{
  "num_hidden_layers": 9,
  "hidden_size": 128,
  "num_attention_heads": 4,
  "num_key_value_heads": 4,
  "head_dim": 32,
  "intermediate_size": 512,
  "vocab_size": 2048,
  "hidden_act": "tanh_gelu",
  "norm": "layernorm",
  "norm_place": "pre",
  "norm_eps": 1e-05,
  "positions": "rope",
  "rope_theta": 3570.0,
  "rope_fraction": 1.0,
  "qk_norm": false,
  "attn_scale": 0.177,
  "bias": "none",
  "tie_word_embeddings": false,
  "parallel_block": true,
  "init": "uniform",
  "init_std_qkv": 0.0472,
  "init_std_o": 0.0,
  "init_std_up": 0.0472,
  "init_std_down": 0.0,
  "optimizer": "muon_variant",
  "learning_rate": 0.0082,
  "lr_mult_o": 0.691,
  "lr_mult_up": 0.888,
  "beta1": 0.9,
  "lr_head": 0.00486,
  "max_grad_norm": 0.5,
  "warmup_steps": 200,
  "schedule": "wsd",
  "decay_fraction": 1.0,
  "decay_shape": "linear",
  "final_lr_fraction": 0.0,
  "batch_tokens": [16384, 32768, 49152],
  "max_seq_len": 128,
  "doc_mask": false,
  "train_tokens": 149700000,
  "max_steps": 5031,
  "dataset": "wikipedia_en"
}
Each number is 128 + 24 x the weight over its row's rms, rounded and kept within 0 to 255. Layers, rows and columns count from 0. The size above them is the row's rms in percent of the matrix's.

# layer 6 attention key, 128x128, rms 0.0899, rows 64-76, columns 0-127
size [101  87 102  93  98 101 104 109 101  98 107 102 102]
[[143 128 158 123 128 137 106 125 105 121 152 130 115  56 142 129 116 112 142 103 128 138  97  75 158 102 149 104 184 114 128 140 120 110 118 195 175 124 150 108 118 107 125 149 117 127 141 132 113 145  89 128 122 127 147 150 111 181 149 160 138 145 167 130  93 126 160 132 139 118 115 133 108 176 120 111 147 106 119 129 157 124  98  77 127 113 143  96 165 120 167 166 107 104 107 117 153 142 116 138  98 107 147 122 181  91  90 133 114 121 187 144 143 107 103 130 131  89 125 143 133 117 149 142 142 135 138 113]
 [ 99 109 137  98 195 105 142 131 148 145 124 105  70 115 119 151 147 136  86  92 116 153 106 126  94 116 136 143 107 113 121 123 160 135 111 144 139 152 108 151 129 117  89 120 151 158  96 120 143 120 100 121 154 140 119 167 140 145 112 142  97 138  90 163  89 154 147 177 135  93 164 135 141 126 138 118 108 113 106 124 113 145 141 128 137 103 197 150 112 151 119 129 100 126 117 139 140 172 135 133  99 137 126 130 123 148 107  80 116  87 154 133 161 113 141 110 143  97 120 155 183 137 128 148 116  99 133  68]
 [139 124 151 144 116 112 100 146 131  98 157  96 160 124 126 155 136 120 170 144 115 122 140 134 144  80  92  91  80 116  98 115 123 125 112 130 131 129 144 124  88 108  98 158 121 111  92 113 105 120 112  98 103 100 125 118 118 149 132 129 161 147 151 110 159 121 139  93 170 135  60 127 104 160 114 110 154 172 129 156 148 114 138 140 168 116  89 140 150 161 151 119 178 145 143 178 122 171 118 114 129 142 148 124 173 121 114 168 120 145 114 166 101 105 124 112 112 119 151 100  80 132 124 108 160 155 148 124]
 [137 131 117 111 133 110  92 118 142 111 119 180 108  74  76 145 128 150 148 131 154 117  87 110 110 126 108 134 141  78 130 104 131 166 112 147 132 157  81 143 157  99 158 134 116 109  93 125 138 115 125 165 143 129 158 177  79 119 151 118 154 135 123 135  85 127 145 122 103 115 176 104 147 164  98 160 150 111  99 105 121 151 136 144 139 157 128 111 127 118 109 141 120 124 123 107 130  99 138 172  81 115 180 158 113  84 101 114 104 131 163 133 113 111 129 148 179 145 118 127 119 135  99 133 122 153 160 138]
 [ 88 142 139 162 171 126 131 137 116 161 143 160 127 160 136 101 152 113 106 142  87 114 128 177 159 165 129 172 107 165 142 132 101 132 133 149 107 108 154 134 130 105 129 161 184 148  93 163 132 165 135 103 122  87 109 133 154 120 121 116 141  97 145 117  81  93 133 120 115 134 154 150 144 169 124 130  98 145 142  90 106 108  94 126 138  89 172 146  96 116  97 116 110 145 111 139 114 155 112 126  94 125  76 127 175 130 159  92 137 155 127 174 124 136 120 126 111  92 154 103 129 130 124 146 105 135 117 116]
 [141 128 135 141  75 125 141 142 120 150 146 123 155 108 123  94 158 106 143 121 188  95 141 125 167 124  79 129 132 122 165 121  88  56 139 140 143  90 140 117 112 134 143 114  90 120 147 146 134 150 137 109 157 109 146 123 111 114 173 131 145 161 121 150 125 121 110 187 182 103 120  89 109 149 128 130 154  97 129 144 158  80 125  94 151 136 142 112 117 117 152 125 119 140  92 118 110 115 140 126 122 107 168 160 123 115 116 111 127  90 112  60 143 139 168 165 126 124 123 129  95 102 144 135 118 132 135 109]
 [ 77 142 121 121 138 147 128 111 137 158 128  87  83 139 150 135 179 107 151 150 127  70 147 125 137 117 130 144 160 112 145 156 153 128 139 116 132  92 134 118 123 150 123 134 150 114 134 103 119 154 150 121 109  76  55 134 153 127 149 103  93 148 115 129  71  80 117 130  89 158 156 141 131 135 128 136 127 105 145 150 147 127 119 114 104 130 139 138 128 130 107 146 156 152 112  97  77 178 126 112 168  99  96 148 120 112 162 138 146 140 161 103 148 128 155 100  91  89 147 138 151  92 124 146 154 131 117 133]
 [123  99 152 132 152  90  97 108 151 143 102  85 140 163 168 153 144 134 121 113 145 137  86 102 102 121 113  84 109 138 174 115 103 132 108 115 105 127 137 135 129 139 107 117  67  94  86 108  87 135 146  95 127 138 108 116 104  87 129 102 146 158 131 180 135 149 164 111 123 141 129  93 147 176 120 145 159 156 145 154  79 117  99 166 111 130 157 134 155 135 123 130 117 140 154 114 129 124 101 105 143 105 154 144 117 126 163 111 125 143 119 125 118 148  92 124 126 187 126 136 144 157 155 108 180 113 143 121]
 [116 115 141 168 102 107 150 118 188 118 116 130 120 104 171  83 142 124 120  92 147 150 127 163  89 142 155 145 104 105 124  93 125 105 118  96 129 135 133 109  85  92 157 113 130 130 142 124 116 166 118 147 157  97 100 121 195  72  91 136  87 110 125 104 116 114 123 138 133 129 134 130 120 132 168 141 117 138 131 157 136 119 179 133 168 167 101 135 124 123 161 147 123 140 121 139  96 107  85 134 115 141 116 146  63 121  93 124 139 121 151 122 154 136 133 150 143 137 141 120 111 127 117 160 194 121 137 135]
 [113 135 110  75 172 133  95 125 169 146 130 147  75 136 132 141 169 164 115 132 121 112 156  99  93  90 112 149 121 132 140  92 142 113 164  85 134 157  78 140 101 121 145 122  95 120 151 142 107 107 160 139 155 123 129 166 172 101 102 132 117 175 120 144 125 143  73 127 139 124 126 105 130 132 158 165 110 151 112 119 139 114 122 147 154  95 125 162  88 107 125 109  84 148  98 142 151 155 151 127 123 125 101 106  84 137 129 156 136 140 117  79 148 113 162 166 125 105 106 129 150 154 131 141 129 132 149 127]
 [174 121 113 115 140 170 166 106 160 130 116 131 116 123 130 126 127 119 125 118 151 143 163 162  96 147 150 113 117 110 116 133 148 131 133 151 123  67 147 134 135 124 114 123  92 156 164 144 111 142 156 142 153 134 153 122 139 131 139 110  69  78 123 136 120 164 128 130 113 116 125 158 109 144 116  78  98 105 105 124 163 150 128  74 105 139 135 132 126 111 121 112 161  72 155 152 127 147 137 118 101  96 145 165  80 127 156 162 159 106 122  98 176 143 180 127 143 105 109 118 178 134 154 142 100 107 149 117]
 [177 102 155 147 130 133 113 137  94 130 119 122 151 108 129 142 117 137 119 108 121 116 109 116 143 149 143 126 170 163 133 148  96  86 111 123 115 140 174 123  95  78 133 119 105 100 130 119 122 126 153 121 182 101 114 131 129  95 132 139 121 147 199 135 112 139 123  89 152 147 109 146 118 127 136  68 121 121 137  93 167 102 150 145 116 114 136  89 147 147 104 185 155 193 119 133  96 132 111 143 113 109 136 168 142 101 157 136  93 139 134 162 130 125 109 151  99 129 151 103 128 128  76 112 102 161 142 131]
 [137 118 141 100 106 147 131 131  83 154 107 112 124 102 178 117 120 137 137 106  67 159  89 136 120 142 183 122 120 162 152 124 152  92  99 135 188 153 165 123 150 143 166 158 104 111 129 120 134 134 129 111 113 121 162 136 107 124 158 118  66 112 132 118 112 108  91 114 105 160 117 137 132 142 149 141 166 120 131 116 123  94  69 157 135 114  88  98 130 116 135 105 104 151 102 135 159 152 158 150 133 111 131 131 139 147 176 109 117 154 145 121 106 117  96 123 130 127 166  98  96 147 158 125 142 148  93 127]]
# layer 6 attention query, 128x128, rms 0.0886, rows 65-76, columns 0-127
size [105 103  75  87  97 101 117  88  95  98  98 100]
[[125 156 117 121 111 164 164  92 148 131 112 121 173 142 141 127 136 115 178 172  91  78 114 142 120 116 163 129 100 106 137 144 162 131 114 123  75  93 172 128 128 118 136 137 151 106 188 127 139 134 171 118 115 103 134 117 116 147 112 114 128 150 167 111 160 135 131 130 115 158 113 153  95  81 101 142 139 154  94 145 140 143 115 123 110 134  93  82 130 159 108 119 119 161 143 149 119 151 101 153 152 126 119 115  90 100 149 132  84 133 111  81 113 160  99 139  91 135 128  92 141 166 103 107 133 113 129 129]
 [155  99 135 142 155 106  57 110 135 104 144 130  99 101 149 107 113 112  81 116 126 125 133 123 154 129 124 121 125 134 159 132 125 162 115 158 156 110  85 131 134 102 176 132 126 130  81 135 166 143 103 154 160 152 111 147 144 151 153 132 116 122 118 159 107 125 148 108 153 116 142 118 132 132 152 149 145  72 152 133 108  77 138 120 159 145 173 147 130 132 121 138 115 137 130 110  90 159 110  72 102  93 109 148 112  85 110 137 115 121 144 145 135 121 160 150 196 132 157 136 149 107 105 161 102 105 162 112]
 [113 102 107  99 131 124 129 103 144 159 103 130 160 167 112 126 140  82 139 131  94 135 131  98 153 163 100 157 147 106  93 133 140 154 123 147  91 122 164 129 153 137 154 178 149  82 141 123 132 162 124 107 105 121 163 113 129 121  82 112 192 137 146 100 168 123 133 162 140 122 117 152  95  88 129 138 123 145 135 120 102 106 144 138 112 103  86 102  99 101 114  82 129 158 152 103 115 165 102 141 158 128 137 109 142 116  70 122 100 130 165  97 155 110 142 120 113 124 111 142 127 142 139 166 167 120 119 145]
 [147 156 137 120 127 106 137 156 185 147 145 140 128 138 105 137  99 156 108 135 110 140 100 129 112  84 121 159 116 163 134 127 150  94 154 175 133 133  98 142 158 130 116 105 122 158 116 175 123 115 113 119 144 160  89 112 123 148 177 122  97 105 113 171  84 134 115 119 135 119 126 112 157 133 100 103 120  68 161 141  93  64 146 135 137 152 151 119 125 188 116 149 144 110  99 110 135 176 123 120 130  82 120 160 133 128 159 130 148 140 136 133 107 123 143 116 135 103 143 119 118  94 145  92 140 108 169  99]
 [124 144 137 101 182 125 127 148 149  71 114 121 165 176 113 126 136 147  98 105 132 109  87 153 110 142 110 171 133 135 122 109 118 103 125 175 114 150 130  98 176 155  98 172 104 109 142 118 116 155  85 128 123 104 165 134 149 126 125 166 126 134 149 133 128 122 126 147 125 100 108  92 129 142 102  83 142 108  80 116 167 157 147 116 139 130 145 128 148 149 148 109 139 141 128 154 129 104 134  95 109 134 137  86 139 122 127  84 115  58 116 152 111 125 131 158 135 127 107 147 132  58 158 133 151 122 136 131]
 [153  99 163 129 119 108 160 164 166 117 176 153 139 129 134 145 127 122  91 127 104 144 139  80 142 115 107 139 135 150  81 112 104 134 122 152 172 148 150 149 111 156  81 139  97 142 114 148  91 134 126 143 146 127 112 143 111 129 173 122 118 114 127 121 151 148 122 143 126 113 124 104 105 134  85 139 127 138  93 166 138 141 107 149 122 116 144 128  78  66 157 112  90 109 155 107 133 109 134 151 126 106 111  79 131 151 140 128  93 121 131 132 123 111 155 135  76 111 120 138 126 137 139 123 213  91 141  90]
 [151 126  99 116 117 140 122 103 106 128 116 163 127 145 127 115  85 114 174  93 121  89 128 144 165 164 125  99  80  94 115 135 120 140 157 114 133 153  72 150 176 126 134 161 123 102 129 147 118 118 116  93 194 130 152 155 108 152 122 144 116 108 132  73 123 114 123  97 154 115 152 108 146 120 125 136 126 168 132 132 105 117 113 163 158 131 150 152 104 141 117 159 105 146 136 141 118 122 143 132  73 153 140 174 103 133 104 152 137 123 104 142 150 145 123 164  93 101 107 107 108  93 159 127 135  94  82 153]
 [135  91 141 154 153 124 121 149 136 137 177  70 133 106 133 130 123  95 120  80 148  83 122 116 129 118 114 128 152 151 139  93 135 156 110 135 145 196 113 152 119 130  93 150 107 137 142 134 140 131 127 128 138 137 152 116 151 126  93 124 101 140 181 128 116 120 176 166 160 111 106 151  93 124 128 102 133 120 130 127 138 163 125 160 113 104 111 135 100 122 128 157 109 153 101 122 136 114 134 100 145 115 129 176 126 132 135 126 189 103 100  84 141 134 113 132  95 177 136 135  91 124 117 172 104  75  86 111]
 [ 90 134 121 105 123 189 108  87 134 110 155 126 110 172 143 131 142 143  95 124 110 115 104 113 133 140 135 127 162 121 144 160 141 143 136 130 131 105 115 152 167 124  84 109 140 135 161 145 122 135 144 103  89 100 149  94  77 155 102 145 133  97 120 133 140 162 117 134 120 137 157 134  96 100 110  90 131 181 125 113 184 136 161 125 108  96 127  97 105 113  94 135 143 118 125  87 144  78 124 144 141 124  85 130 109 154 129 132 100 148 109 127 124 141 144 201 120 151 160 148 124 176 137 130 117 163 124 110]
 [ 80 166  80 122 120 129 180 141 124 105 137 173 115 162 165 115 123 125 164 125  91 151 145 150  91  79 163 114 140 127 124 145 115 107 178 133  92  82 138 159 126 136 105 125 143 113 157 123 122 125 171 120 125  75 138 126 160 114  95 120 152 162 151 108 107 151 137 122 117 131  65 103 130 153 155 173 124 134  92 119  91 147 117  78 114 116 129  86 118 121 112 144 141 153 128 128 132 114 144 166 151 146 166 138 106 134 127 124 108 116 130 123 111 120 124  98 113 149 129 137 142 134  89 143 146 130 170 128]
 [143 153 141 102 102  91 159  58 131 148 113 158 156 187 141 111 165 111 135 115 112  88 116 117 110 130 155 171 144 144 119 104 152 107 144 114 101 118 161 141 101  99 117 185 104 117 140  92 124 151 119 125 126 171 124 172 148 153 149 142  87 120 169 125 102 112 117 110 153 108 105  96 141 182 137 153 144 138 146 145  91 137 137 128 108 125  87 102 148 137 106 117 124 145 144 123 109  78 179 161 146 115 150 138 141 136 135 151 104 131 135 118 133 116 140 101  95 105 132 133 142 139 110 153 116  97 119 148]
 [125 115 136 120 139 180  92 154  65 104 155  79 109 123 115 103 113 136 111 120 158 121 133 168 149 120 117 119 148 124  87 128  94 152 134 153 138 108 122 111 130 147 100 142 138 133  63 150 104  95 117 124 154 120 173 128 178 152 159 109 144 132 120 128 115 137 122 131  95 108 141  92  99  96 130 141 123 102 100 133 147 125 172 126 135 105 131 157 110 136 182 164 141 102  90 102 147 157  95 101 102 126 122 156 121 186 125  95 131 124 121 159 162 113 111 171 118 151 136 159 146 114 140 135 136 141 156 138]]